Weights of a small transformer language model: local attention windows, learned residual scales.
Each number is 128 + 24 x the weight over its row's rms, rounded and kept within 0 to 255. Layers, rows and columns count from 0. Numbers have three digits each. The size before them is the row's rms in percent of the matrix's.

# down: layer 9 MLP down (transposed), 512x128, rms 0.142, rows 217-396, columns 64-95
# up: layer 9 MLP up, 512x128, rms 0.147, rows 218-397, columns 64-95
down217 099:089093098141158145143154135142134102153143116162128214141184090162161126102143120122151104095160
up218 088:120077081086157090099086157138158098124118083143129104127109139109108142119137135127131082124132
down218 098:134140133077124145153104087132116113126110062159172150150160142101156134099209114118138154117101
up219 101:141132144129128092112095109128136138144096158105157104126114148138112143156124134114143163157112
down219 100:155103087156110133120108187133129150125147131097139109103167133102146141142095144090119114149134
up220 096:147158130114123126121093073125110133109136112146137128137128170109108129145134144118160121118115
down220 100:099094120144131160132127138134130150138127069204145153116156160113141088108227119127109152160180
up221 101:094138093089136136131109126163108124102125185112082120129130119107128155160096106186133098136083
down221 104:143100138135145102129122107150129164134130115129137128134128117120129118111109141137141131083108
up222 095:136151115124173138129148127142175167133143179110108102123132113135104121121119119105137130159149
down222 091:152104150119122137116154082111112098141099125105102158119112107112138073072164142092110164125110
up223 096:130178148120149111136094110118153131133116134130071141096115116131109088111114167118122123151141
down223 098:134111111094126131155171097123139129140147105196129136110088089108094109119138090096160137120131
up224 093:150155162139126138149117138095125122124112125101100148070139124154102118117135118131141133141123
down224 095:139093161159104215106127148087119169083115089131181124131149119123118148116155132112130112112163
up225 097:109116128078118108141144127144145111113114118129153105119138112135138111147117147154195136167132
down225 099:106145151140142108115128094143106175120125097136105145111131133124133139107171110145105138113141
up226 099:142165114094114136128080149097111128143140158132128093185096120156160116091115134138156089133144
down226 098:120099103160097156118150111175148155114148124140093091097140115132152141136162122113147168155097
up227 094:085080125108177122161173132125108139139108097125147105123112124129140112125103134171151130173121
down227 098:069134108161145137135111125156108111105147112147119102117134156157157126146170119133127158148166
up228 102:124146120104118097138099157093097153118171151066150102119083148101138137173122134101141095164121
down228 104:139123118104082109129154130143104113119145156140131135138163183086144104175107150133155103118145
up229 091:130134109128141120140104138103174116119116145112117112092118132129132156139125087131127108110145
down229 094:167136126080117138107122100145107112142150125118147147135134141136138138170252142126146142138133
up230 108:093145151117142091087086146119109170135124169082110156133142112136147088094108153162160111097142
down230 105:119111210187122143142146126120078133089143152142123146156116123128186127122133107191119085116149
up231 110:103134139133130099144130071141123091140141118125071143125118115152074139169139126112118099136123
down231 104:118099125154091130081157124110138161124149068124138143151097080116109148128189160119100100127149
up232 073:138076149137148130120117115132131142089106126136122071144090129108118168142144106158142114106114
down232 085:126149089142145152155134094143106120097111135130089164156131096136109084106255143113120161129117
up233 111:134098127094127170126149118177161176150067111124138138124119103100119110161115167135118113111131
down233 107:101151141152113119096147123113136169129089135125109113128129134140116110125155133132128111164157
up234 101:129110093109156167151075160144166095114158130088128100091119169143107160110109182128152125129120
down234 098:140107120132105162118095129115169131144084103099165094126136093098130152145128164138138128118154
up235 104:112140149131135095118108105142129155134106155104156143114129144163111095105105110101168147144078
down235 103:103182091104143126136137113131088100139139174133156130153084168069102074128177125122120065140143
up236 099:134083162085118160128143095113101164120118192112149083118093149177102134128112163117152086145165
down236 101:144125109123138131107118113132118135131086144089122093081143114110116159160207103128099161100100
up237 114:137079145120158112135133174140135110150102108111121141177123117094112151116109104175163092177112
down237 107:095103122169118121111102139127123133117127113123115139139136162123113114122179137117154135084107
up238 093:097122113137099119143134145154149107144106129128090133103109157151103108114105148149147091151102
down238 090:171158151133089099143122115151080140147145103135139128143123135151119139119162135159112143154108
up239 116:121132135095156146139136110115123131130146123079121138149102125150117120108107128139117150170140
down239 112:122092104111104122135164086117158083119139104174130135134148115128112100119095124160076143088128
up240 100:140158134106132123147118158125156066062117161122119175110171124123114105089127127149133178162150
down240 102:158130134128130095167095149146124165081136143157145142135099097122120107161144120093137136114103
up241 098:125104111122133175120112108149159140167125142108140120158158144092135124145090156109118151141129
down241 098:156120111138109106114123104145167157103141118147098149159129152100148143120163173128146083159142
up242 100:142141136095142154168112158102137161120085168112124120084095122134135096124084111119136115109184
down242 100:101111114136134152142158109098096107116090130117126108135125137116159130125144130145136160154117
up243 102:093115097116123091128149133126102103128148130060140118115162135115146105129089134124096152163088
down243 099:145087154114143097127154160110122118125147161216135116110147124174084124115099095126136122100147
up244 092:133157114110170101120111142114118133082109131096142109131150124101141137141115159107140150140110
down244 096:079157117116113183180145109177186146117185084115153094167110141114129078121106151077118108095157
up245 097:163132158101135090144122100166117120175114124084083166070104118108141108110097137116153153140116
down245 095:117141099180153141129154144128117133111156173133119127171139134168064102127125103126181070155145
up246 095:137143107128147120111101162167121115131070114094146126136153127118110107152107133139143141140135
down246 092:129165104143129132134123136178092129136139147104131111123198086125117141119139102164133110155162
up247 123:105086135124132107126125143108133131115122111107140120081113100066134130140135096113160131149146
down247 109:128118108165145115082126146121128148133158128109102166143138134092151139120200096103123144138085
up248 098:099154102123115158119121148140137114136127110145110170139128174162030148188119130155141121122072
down248 101:085127135154123167136142110105119155100173140181111109145099111166141141110213140172090133089158
up249 090:118091158109086134118084134120127109096125140100116096106144125132148137141124165147115114105130
down249 099:185136132101130123120137111170084109082137119091128108145121118157122150141208135112088121123132
up250 107:133106128137169118129145136121107150120132112113101120117134108110113136142120117148156141134129
down250 097:112086162120102106152148106118132139125141148140145129107149087107148131121133151124078110144142
up251 115:120101153119115158097072151128108100112127152115133152149126130158139088083093108161132111148125
down251 113:139094109103131101109107138126145144155096127097093090091123132103124129171118109088152156159097
up252 111:173123118064113073158110126113160148114113120122132177177116121154140124141127167113107138139102
down252 115:134089105157110139182152130160133171167115114154143129141131108089114123102120113115126119136134
up253 091:099107162091107084108121153117147145117134150107126091105104156119149173180111129108201117149128
down253 097:164115119111103106122130111154123092148119117137160157144114133128168069067220154138126165109117
up254 104:144129131127146146140159128101125150129113123122101110121151099154101146148121142147100109126141
down254 102:164119111151135151158156079109115079147109132155095130127127128166119113128121123101148096142132
up255 110:107092143099116140156114130137170121128154119109151142108087166143083129100110143197149098184145
down255 109:150129105125109172142090097141136107133126118181137136147104120125150074088170096117154144119156
up256 110:119136136060144103182184114135141114171140139108093160127113136149128107136129129140121126120104
down256 107:122127149154140120134129148139105135126148135115123152106127131156119110163146091117124162109112
up257 091:120129118124144138118145098195108123129117131089084177110147117153116083096125123097111136126144
down257 093:110116141131146122146096111151117129148139114147190119123145084148185142151158127157124114099177
up258 101:097088106108134100117109137157109116107135140118109158123166142150140147120126124128110135125131
down258 099:129158137104105132136170084157122152109131112178100143118114148122144115112210103106125129098136
up259 106:112148096121120100113159124119144120131141126106100147126089120112115122112106118121133153130111
down259 102:136134161114114157144101123133125124137155163124110151134134106136134123135162171149146120147059
up260 107:126099146124132121131115124136169144109066102130133152145151154124119095138122101168147162187071
down260 107:094098121176151121137137141135105135136124120162112113140129125145151118106116149144169142093114
up261 093:151124173124106122128096104171110105116096157146121134120155146162109126112126118165105155115103
down261 094:139159131098117133130130105091137098165120096114134132165097124119156089141157113116127134120109
up262 102:152089099109198143195119149099136100141144125133149158137104114132115068116131157094118089100128
down262 104:119101131126147123113087090154152123149105134170135108137111133150127033094184139159111124141108
up263 093:171115123103155104132105127133116131138141112137115123138080151127063148116130121136113138148125
down263 096:136167127105119140093145120117109117153143138127150132124146135122137141177164115147090134127161
up264 104:141137113102176142103110088119078169138123106092130167128074120119079114101102139138145148135091
down264 099:101135145106113145155122133124125110117108132174102078107142178160151111124148115128091061120116
up265 091:121108101128174124127141149110159128149104161128097088150128144139117167126120122109117100166105
down265 091:117137156132131134100109117146122140151154141138159156095141110128178137104156133164128104124103
up266 094:086122110098224097152110153138138163095122130097126120132141137147128117133104116110145137138089
down266 099:145123166142114111120159104128132148079130068098056158146142143116142142100228136115114144156133
up267 093:167067131109120122119115122118152101091061122130139144107154090132116152139131123136124104134146
down267 096:159157097111153127140144122138097134090100131165103116112097100137162105104206116107112156124118
up268 111:123116150056135139094125142113174103140142164119114094136105153140073142125117143123155097119169
down268 108:104119122090100094127119114115129157118142155135139126124135133082121132132126094124107115119125
up269 114:091134151108182125142117143105100129114158118089123127140128142107116112107103106134126131136131
down269 112:108100162152152107112151121112093176132111151134155152151101111132151160107140077103114145121123
up270 111:139093111131142131152143071107118114118163131139112134135143169110113079098131187106123086168136
down270 109:160083109106153102146123142126132099101105115182144123125119137117137123134170126103151128111104
up271 092:143147109110173090103085104130154118142130142082127119108100111107110116109125143124157070106143
down271 095:154110117128098161098142138149104106123118141154115131142117113103157128120183140157130147132099
up272 092:122179142123131121118130142114105157116113099118178105125124122131131170162114128123123117127115
down272 098:125138107131127160125149105113120109107125107185113171130147121139134104102236145130125136132112
up273 100:153113127105190135145091121129110113117120140109115112131151145128149109110118128147140110122070
down273 102:131116114113161162089111127105123116095102115120093124173113129141171125111141075133150136137130
up274 128:125127167076115116133151165132126104123150170099142131104141153128117141138095136100104133172133
down274 116:084150147094137144084191172148155084144121112138131113120124133150106136139068125115138137123149
up275 090:176139107118108092150093138172124124148105131149122108086125148135100115120141113114155121119127
down275 093:163115184139122109147131113121141159101128122162128127126091125152097090102241121101128166112143
up276 096:093138117104117179133168123121173106119091165137086151157153117153123103150119129086099142140129
down276 096:099165135131089127118083149142116104127107101126164122150130133139158126138165119175111148120115
up277 100:105154145107153137157114146116139160144141112113116142178084125090113138086128117122128068132130
down277 107:086127156171143147120114131122138113101119099127147130171106088112120173112164123122164107100127
up278 097:095173159138166108100144161154184117126146130135121100146106160136085152113134135142128135112107
down278 094:115164182128097107092159113125114091148130174135117143143134104116118145145206138119119122118129
up279 095:110146148142149100133100125112124167140139144072111128099107135116132105101131140163174145153126
down279 102:130158113190119102124161162123155139154133102139103100145122103125131160119174122134140142138156
up280 101:129134140131074088125141111121123110143158128125112133135147132127128100122131121140177130101099
down280 102:095125164064140113113103129163158128159080076139115102152120100099119111108198157093147106128137
up281 099:145148132115134115136148187155142132143128104089099148122098108109134144159101104137163098105112
down281 101:146101130120069173123149121140137165119114123108151188130126093183127121135195087152125130116115
up282 094:147153123086135141097157090130116119134081136068149114096177122093113099179092121118132131150127
down282 095:106118112168112167151138138102109129097100105128156073158147111097136106133167104165127122142133
up283 091:133103185149142132139105110196101130122125125143128127082121137162134155101127107127140146104117
down283 094:120151097067108091145133111091133124128145129163103111189118181095111112149134170113119132163094
up284 107:116091151122114129146110117125109114095122123118125098089105172149094098126120113125106087132066
down284 106:170108146169159114150126131129123172157180123122115144114171103093124160122193155137106141117122
up285 095:163147119077120124149124070144136129153143116133099133110160152113135147109126141144119145099140
down285 098:170142131130157132110156120128139138118169107154144104171141143120120140150170114079108138170148
up286 081:124121138128151147111121136116106164126150131111167130132129151143115114134147115108121134111105
down286 084:122139106132104124132128129142154112129111130148074140112140106138152109136160135144123127119127
up287 092:131113109100126134133152138153142119131157139135104112140174165132069161190119126130121118128114
down287 094:101132136142127149102162114147109140140112090132162164139181132111110093102202177188169142139128
up288 093:115120191124153132162159147123141148139103121124091071083103107135110133165124149085100121121118
down288 098:165113100102110137085136098150149102139141095123133127157169111157147083111171167138139133145111
up289 084:149115107085121130116166125104205168152117137118119090133118118105130147120096104145141125073138
down289 088:162188105065093147138153151156095129122159130116128152102131195118085079116177125146114149155126
up290 100:095156112134149121113087093109167184118133162077135138113144140089098112108122140088096146124115
down290 101:100129099109173098094149113129107126113134130104111148164119110125139127135198093103073135111099
up291 100:083128111112123151154141140124104109125105116116118164137123125119093132131124141141185127142112
down291 106:118144133136134159166138123132121172114157109141127152114111120135122139139208144151122101124143
up292 087:142123156116094082139104136152161079120078155136093122113147137167104154107122139147124112140134
down292 096:095155118146104120097146152136141121113114077128092119096114085150123127123024081163141106110128
up293 105:137141131115109085106086144095143103136069142099131134088132170117135149145086175155163109124152
down293 104:113128083136122166118129125096123115127121149143118131154148125095142117108071118185125138142122
up294 107:142115135061129150169114098155157094135149185128106117142106132129090104126106156140112084103146
down294 101:110122043114133144168140143102119107111127093143148115130172119115121128135190124108115172100085
up295 097:100130140100126146180113100169148131120101120095109145095144108104123196158126109127129125159133
down295 103:177130150127126099142118147132073113080120089108140111133091124129142161094214145108163127153135
up296 109:107110137140100106156091137137145129140133095105102141136114159097131148122120100097112128114117
down296 106:115102134107141097140138131104133107119124126100075077117129145130155144107143095127140136102129
up297 094:140127171128117090140187119141120131139161159111121122125110123148080152089135100160161157133107
down297 095:147125098098108176090094090157173185129101158091134121111145145086208104160151127109148124106102
up298 106:124124176107102109155136110115146113120125149142131120128107176139086143117116142153111068186138
down298 100:150109093144098134115164172092089113114131120126100080121123151111106150134164122143104131115140
up299 101:132073158111109144115135100176126136103152149123125184124125189125115136154083165097113112149082
down299 095:111156153166153119133139099098117131153123164110141130098154133143104150087128142116122130110096
up300 123:099073167071110091137128138122124075130124145108141130145093148121106132160055187121110150170106
down300 108:133106132151092113105145155088135095146125170107127150147112149054168116154133094100142141135099
up301 097:144102162111127084176107131131097091149110149119117132079122119144096105133106134119103118107133
down301 102:144107153172127202116122143154141147110109183088110128085128112146110095129056117112140159118106
up302 116:139114141129122122125109105175159104117129145127144149132124140091124122156106183132118122139117
down302 107:127129094153094130109108136124157158132108117131158108109152147147138135140163149098128101107101
up303 118:105140143106106132205105135164139112139125130129091105138148139109099163160105165123125085123096
down303 118:106116100109145132134128171156179143083120093137101126128171077132157116078097089087152151132138
up304 107:140119106118154107162174127135144123127121110119170149098126144169120107150079109161141164142093
down304 107:087167184176126113080127100129127107118162114071097125123134134162106127189123109109098150125153
up305 095:131138123113172129153150143101143178148145170086152138128125121103102126141109118130135113120127
down305 098:089124135132106120136123149132129121077140152122129096123111114143161154125206114141148159147066
up306 095:148143109084136171182091140142124114165104101134155105117166100163096139116113142150168142135096
down306 100:150097151156157125120137136133148120105142143089106141144133148151121151094227163090111107127172
up307 098:094107145120100123161103113137134118142140153098105170106093109086100100115137082136136110136125
down307 097:114153170120136147102094106148124136107129102093137123169156133088159153162120103058097152101110
up308 098:104150109125160131160126168166108147117153164100147116142172149137087153123095156167139138137145
down308 100:134107151159104102147168120138131151156140137181148151123134115117121157156201139143112125169165
up309 095:164151151096130156143146146132094114115149060125148165119115127150110111100132157083136091170150
down309 093:152135091094140117134167129117141109083135122159116104150135149085143128147204117106115147116100
up310 093:142142139110145141130107094096102113171121138085146149110115141107095140141121170098136133140108
down310 091:114120124154128130121147147140139150110079132163107094124125116140151117127232143159162125139155
up311 099:138134122090110143127123150179138101137130126108145144168138115142146098139127122117114091167120
down311 095:186132159132129145127156146108093143113125136124135112131126103105120155109187138121122114092178
up312 099:115086132114145120118115154135110109098138160111113179143125150143139109116133089122155144138143
down312 098:086080123133128121127140140090148125101130102157110117089139090149120156089100108154163124085170
up313 090:094139112136159105130094103121133134150103160066105116091135145101094143148102117146123107154121
down313 089:150131141114145136104150130120099112121090096131144098127131153148124100133233140108144145123129
up314 095:140102161145140103107153155129112119125125110135079114160142162094100097141127122181145116137117
down314 097:142126142153098140104121123126127089165122149073137149105127140144145102107048124105121113100151
up315 094:140138107115148116163118146113115155150165102084155119111120125111107116137125163113127127156088
down315 092:147123108138113119126167129121102124158079113102116136097085157137160114139214098097168148122111
up316 115:079094128126097104153145124181091129140108131134155126110155136148114119145125112134095172114111
down316 106:078142179143168158103129101116144129134176087091114111102120102113122148096108134099119167112144
up317 099:139140147109135146145141135123101120107137108124103125141067123146148145130102148118137139140099
down317 098:128140088172139142140100099133081118135155129178124109143196132135163132135138140143125131122148
up318 090:133148153138181126111089142152127082145131142128136117140135130129120121104139121117079122136158
down318 098:136130113103151135124129139140090131124124139129140139125131106166165157089224119093111187112100
up319 107:118132153106164075095127125133127108120138117113111108111115120109120119124120116120120139137153
down319 107:112132189129125129077124133126137158116107148131148138145112137136150115091114140128125130121189
up320 093:132098142124095117135132159133142173111078113121155131126125140125110155143104152148139116192133
down320 093:133149113128133124167130089124153139154155123127124120178124090143093158125142113168107120105118
up321 101:126083149120132137137084135096121143134135147110090166128120142111139114151113144121190098137110
down321 095:113123178074149122122124117128133129171122126145169123130094100152129141115178128118115136095144
up322 098:141114106140125165140120146152105104131145128113094121134093143136102110092131110131171105150119
down322 099:118120134145126110126131116116121090202074119097146155131147138089106108109159104149148118131105
up323 115:136136173096142082083117085104117152070071129118134091149118149148149170123113172134132151120060
down323 113:182135140155134122124105135102153161087103129146093102145161106121124096113136135118123157134144
up324 124:105092111087165122121135150124119107132127128072132133117144107115119159118091149155130110156141
down324 112:114086143134118113121112151086136123154119145112096143107105118125117138127161131162135130146100
up325 091:100073135122127110129117132144132109119105134159146152135116121108118087127144142165135168168115
down325 090:107155114086137109115120108093163139119108151161121120096132158124126077136201120120146104093110
up326 110:091102145117075126106162141108164092143145139103159109102115187138107133104113139148106111161158
down326 105:115168102160136118164112124104102119147147135094154116084148154097099188118158084147116123116130
up327 107:115101114075124113128153111144140150163101115079094166130131116118128090153120163135128107136131
down327 099:121111138140105101160119147128105128149146114131139130103110097108127169078194140138101165126101
up328 089:110089162105140129172109094165128178118115100152140156107155164105136131147133131163090164093159
down328 095:138150125172143109130132186124148089134082105114082096125100150146102116159154153107147130184090
up329 105:113104129119105097114103157173123161125138110096112115133134117100132118153102137141192130132098
down329 104:144121154111134128101082184118120149123152109161140141214149105119129093134092109117153157079142
up330 103:130139094090118149167126151090148138123156109137095132153155120139137107135127116211141132185144
down330 102:100135151150121142118118131116124165106112083131130155137094106146176129102114103141127194141091
up331 095:176140110083079088175130084167112111126178172134137107118089137139105134110137192102100121149117
down331 097:141094110144151134105125132137110110123154064145132105161135132126098117126187102106115120134140
up332 081:117113174135147062130103133140118156134082085131176099083153146094089106096144148154155092117162
down332 085:099176114134151128153153122138127093126145100118115179125141111087119085132150098099127126126109
up333 100:117083146101172143113097136123140141151160154128130159097176134106153128146103165101131094144125
down333 103:163100135102155122078123142144120132153103136195177157119131113130137139110146104100110144140149
up334 088:163111128110125134146096096147130091117134145118123151097164144125131127097119181149079126144159
down334 091:145136119133163153107131155113161137121147123134144117190138172131169120172206156134154096186106
up335 110:099147121118106153117125114159098073101155155113119116098108111165126146110122144104108132123169
down335 105:101118115168145164142135119130132158130164139135162125159166051143149192096159142111118116084155
up336 096:082134107118145135159097165106159137134136131122107090137141106170080133157117159103158118164167
down336 099:105126151116129089127147141150086137086159116119131102138172147110125108117144196054116086123106
up337 097:101110140100117166096160125140153110138122174091140150133132162111063148116113128123138120135163
down337 100:152120135115136145118080123166123128113122089123098118107104137132162096139175144095138151127122
up338 108:080091100064123132179129083155132107098149104127118094129082118127132118133134133127099134100148
down338 110:163126141139145135108129164148136129129213104134113117116109158139130100148136133136119116193116
up339 098:090135168101153069119147160131185171117120138089147091116116110142111161135123123133118136145106
down339 097:096140133092105144103140142136118132103123136097117158155152139137175124131166109116130158130179
up340 104:104136155131152140105144142176154127166097140123132135168106177136125147157101154122124085136096
down340 100:121147143093115151138096089145095100125141120095119106049150137168112163128141122124133083136144
up341 112:115101143140116079119094160122134128126145139114158138131130157146113164086094144154147150141148
down341 116:081131089126155123145163178129125112157107098114171078117102126125117163147130075141138134132134
up342 117:163155160114131136153144167177096129102139087132133121139107140143086111097142169094126125170097
down342 117:151130137119143112085132121115119125129148145118136146141124154124129154148148137135081113130137
up343 095:142129137123130146137137112107135123153109116098137136111169114198127080137105144138134125096113
down343 098:140113078114159139153114093119155174122164134168145153170119087155055093101141129172103102104137
up344 113:132132151107182146111097135127116111110082145084059131146149132105095083143099101113130150140104
down344 107:117085155151138144123152119132124133141104130097106150107153159086117152096107130099095084119178
up345 098:139128146112093114130128113151126109131092119135096127138131130109101190128129125116146104140106
down345 101:085154109150100131143139106125124139123155088158129133174140087127131117145171084132129164115164
up346 095:139167110131086100166126170111132076114120131113096126140091107107122132159114139139160124105122
down346 093:123110136124112142128118160127156136130152128112162162118137110138147141070115105171136141126138
up347 108:142137125130105111153125132198106107150106112123100152135132164136067103118111166157115182132123
down347 107:140151123124141170173158167109118131129127154119170114108113150133111099151107165163159115116147
up348 109:135138126113149145139129082111116079161144124115138156106101136150145127137127132124168141123117
down348 108:099119152133170185083125147147093132099148115160088135093142106119141151158168097129139130089143
up349 108:153111107077150108178128113143088114130141139124117126175100120116160164121117142120106136157170
down349 109:121177123105151133147121095128100175126158189116118137181135153111120105152085125126107117137115
up350 108:090100145125151162097103134137128126100103118087155127132128151134144134155116129135141139146125
down350 106:125139083155120159152102118155153133100126110136108091122144146132145157116180133146103155121171
up351 092:098132115111096150136141152133122143131122124114125157147143120139146086099140103123100121171171
down351 107:162119105108135142131128092126131128133103114207078106100123137160111151117101099176128093096099
up352 108:131119119119143121159149178173121105154143120129112113138121136116129146146127116149139104160137
down352 104:153135160172134143138158136140113135124150128158129127153128119161120123110215133142094173136152
up353 093:131129148123156072164131087069125139105114158122133134082097123125123143153114118131107106114154
down353 096:173188114146141133109128121122093130133161180140140126106129165154128148135218137140098104126117
up354 105:085099147110134111191121092087142125115127116134112129152099105126112129151140126110127133122094
down354 106:108121114142106088187142141133164150105125073168159174113129147145156106088146126131117157082164
up355 094:107130133125157134122122121091141151155116163064087120127129126101129156150110182123163119121095
down355 096:111128151193123124124123125126137131116158136139126136112091103131092191138188134132135118144109
up356 102:113110122129133125152097106149102159098106102116103133121140168102113108137121137145101132107094
down356 103:113134111140164072126084115121088096116145107145115096147120085130116141109152039109153155114108
up357 105:123108112064162153121126127151130120108115119129078140139143166102120139126129143106181149105130
down357 103:168130118121092112088117135124106172158122124155129126140147126081132128120102104115133111133112
up358 094:155113096107127110137087151137143140120059144136105142083118109141125100139098140124160123105104
down358 099:126165109144135127140144105131119163114145145097138122144144157089152129105049152111095142107139
up359 097:161121126126174116108096163180106142135090117149138121116136158129137124146132121152110097127124
down359 100:142093099135123106129129116102134125141149115185114105117114154144098174153255141131106134129106
up360 100:142105127103145111139098131130161099103143135146164139087104121159091145101115157129121120090086
down360 099:174145104131129140144163146153129168118148076146131086133142136121137126136176154112094150116156
up361 131:090097138088103155170116136133136122118117116057114136110096182119093140120088118135159145161144
down361 116:128149154133099120086109143127151160116141110087129170136138114115114119144083134117146099139161
up362 098:171123130119126113166100086124093135132114106104145111091141146142103146102106157129144140114114
down362 099:186164164169111140147139171097140089062097135156133091180146097113090134136191085108140136153138
up363 086:088096128128113141127136104135124082127141182121079122101128145131134129124120132093131105160153
down363 087:122127109146104136134116072158121105148136092157122117136170124121135080064147106150153163074152
up364 105:156105122099126141134148118194126138094153161132133148127093159142115166172116161118099081115134
down364 101:108114106167153143100160154108111136106102095144142151164116130118132111131146193125093110099104
up365 100:141086125120117110091122171117136106094145160130170154155130118083114104119085152142132101165151
down365 102:140114165135174148165109175090126113088147085150146118159078101111155125140163119104108125115118
up366 106:154122156097137133169132114127152113126160210117138134143120174121158134100111162168169104110143
down366 106:110104160164108116145142106128135155122153148118148142128138126127193134130149123173150158092131
up367 101:087121116127118114142130155125124143154142133143098084101107112148112135133134131160123136112103
down367 098:195136144142109123118087100115087181133174108109081125182122090133144130145188121119129151112134
up368 111:120149124116149161147108130146125075127087121119078132133122179134142087103120142153138155101069
down368 113:145161084104102154112149110162112133121127133131111119118147179119082147158181172122079107152141
up369 087:142145136108115104148141092142105133099123110114130135136063125130114136100096140130146161124119
down369 089:151109089136139130100141146124116107123089075151128135154101111122126140082126110152181121094120
up370 089:104107143117124165137146108170083135116127106108167131165108123118134131131109136107108103159112
down370 092:087119117153128131167122123097165116113078142168124103135100065098197162147097100133132109102117
up371 121:144087127113109133128126153178175102119086176123139126126101130155131123163114127147143150140106
down371 120:107129154125145139098141110138119135128209089118094156105155140090071111106124122169132144158118
up372 036:150091136063127124165126145160136122130126152078128145139133178131098134117052163139141123163108
down372 034:113094144133152125149117129109122094153150129148119110075120129127132147112182103097116127091157
up373 119:138125147130141105162129098150137157115126125115113121126110090088139153147118101141127082112140
down373 119:102105122185147154124118135128124137118132176130105110107152139132080149136191072134137102135100
up374 093:129096119071108169135105145146112136097137153138140086168075158123117155107116126153112113130109
down374 092:166115160149098158113123145092099150105141131169133139134171112156096173112189107146121121151135
up375 089:122119150147135109132143139138134137129122129129106082060133161131104163150109108136132090150110
down375 092:092136123172140130144127110117133122108151135139144106143144081137148096131133107104128140125148
up376 094:133166092098118126151125147073128133119145134119118081108146121086079092105113167165148140135174
down376 096:120116194142131086166093125129079174108113099143095157115120134091182094151157081140149127103112
up377 102:097103146100097089128171104104114128110096161108147086134088103102129149080101161190113119157160
down377 098:107142088099150125111091111120122130145081121128141128131113138140118116130131132128081137108141
up378 094:147123162122162091121173174101132144138129108087114153099128152137096107135114172098166157114103
down378 097:091152131132134113101129105147098110129095103081101122171101099121165123157196106144166156086104
up379 087:097062136112100145132097077109162153119118137155159161133116123133150117128119105135094158082167
down379 089:157186127114158095139168145137080087145127097132111081128135123110102146113181185106112107177107
up380 098:078126110136166140094128129135161123103151123108117129139133126111084083142112124143170120139159
down380 097:170144152110116069140154080113088125156134158092137150114119122130143132120090146126124127077137
up381 101:104133107121155093118146138150093099101132140121134166097111112148159142108116120140084114111168
down381 098:102082107143122150113146093108141109084145144168136111117111110157149122124154135075118145133149
up382 087:093120161141116135124138164164154139101113119117087101116140112089153138138135144178146140151147
down382 089:137159061132119132157126128164092159104099131141123120138102075119133100147205136089146118149132
up383 117:093125124123139129147088124134150138152104120097097086138146126117121118170093116144127129108144
down383 118:139098102128112108150144135087121172108110138156137151108141136163144072176097124105140134135122
up384 096:158101158114148108134117150140154127124074133124115163088157098129088120133130139142130142151186
down384 096:120121104150108127128131126137114112115179113129153112175136132101133099120136133109138136090109
up385 095:130106152110128103151148108139116087109117155084114149126153143131092119102116162138122111165160
down385 094:154129136094131121100087155103121128134148144157131133159107149159185091100171107089119147129167
up386 107:147064115125119166155129126139123146129141102120166104146121113132121128129114139148127091100075
down386 105:129112127172169137097100157141140125100127113135143125165167143148124141131148098109105119101120
up387 091:121112081080119129174099145149112085112172140140120141137121158120107153148139136108124130162127
down387 090:111136160153125117102153186129122147100130080157117120140149128130165124091137130134122152140117
up388 110:103120142122138108087094118155146126132110120112097147147092166097121115154132170126078129129134
down388 109:091159124110140134106146145138093099129117140135145111156102151145149138111180180135131140168166
up389 092:133120150114060134128150120122095067146103113145138122144131184104097130099121165150144139155130
down389 095:146107151114100145140125106142165131091095100182159118073100098150128128150142140125144095151190
up390 093:108119105113145114144159141114120127144163128110125138145133132164103121132116195128173151126090
down390 095:100115164160120122120123138112115125118145089130170110139117087152159141162182094121132165126123
up391 098:168104139115124110137106137158108110123101150105149158099139153133096130130124075136117141143120
down391 096:104104124158119133124142124144147140107100092121144134119111130149135065100223158135113113154096
up392 103:077139116101174152166116139116130113090153102105108110135161124079109115072108123135123129096110
down392 106:086148161095135117125141147147142164114105131125109147142132096082145122130162137108118128114083
up393 102:133123129127153114137156122088102142127100128109120154109110135157110111150083142113144149132120
down393 103:130115109147123144107117153129129089131105131088092138132115099145119124121072107091138131090135
up394 098:161110109122156095128110111135093132108114108117090120145124114129131124095128119151149160131120
down394 093:128122103137113172153144133143147109121118158153130128115123133117130143107145148123096121128156
up395 100:090126112114140134123113097140101152152132116094125104143116114105109161148114136094118110117121
down395 101:089107101137099119069181118174114115121138140090135146124115113133139146101149110145082132127116
up396 114:131086112106119133153097157146090145085126149121162121149107124118134141131112105112100096107104
down396 110:147144165134151118108159134106123150120120126140139123139144104175150152116143105133109113153103
up397 117:115104166096152175148149140119134103115064134121146102166133182155132133114121141125121071131121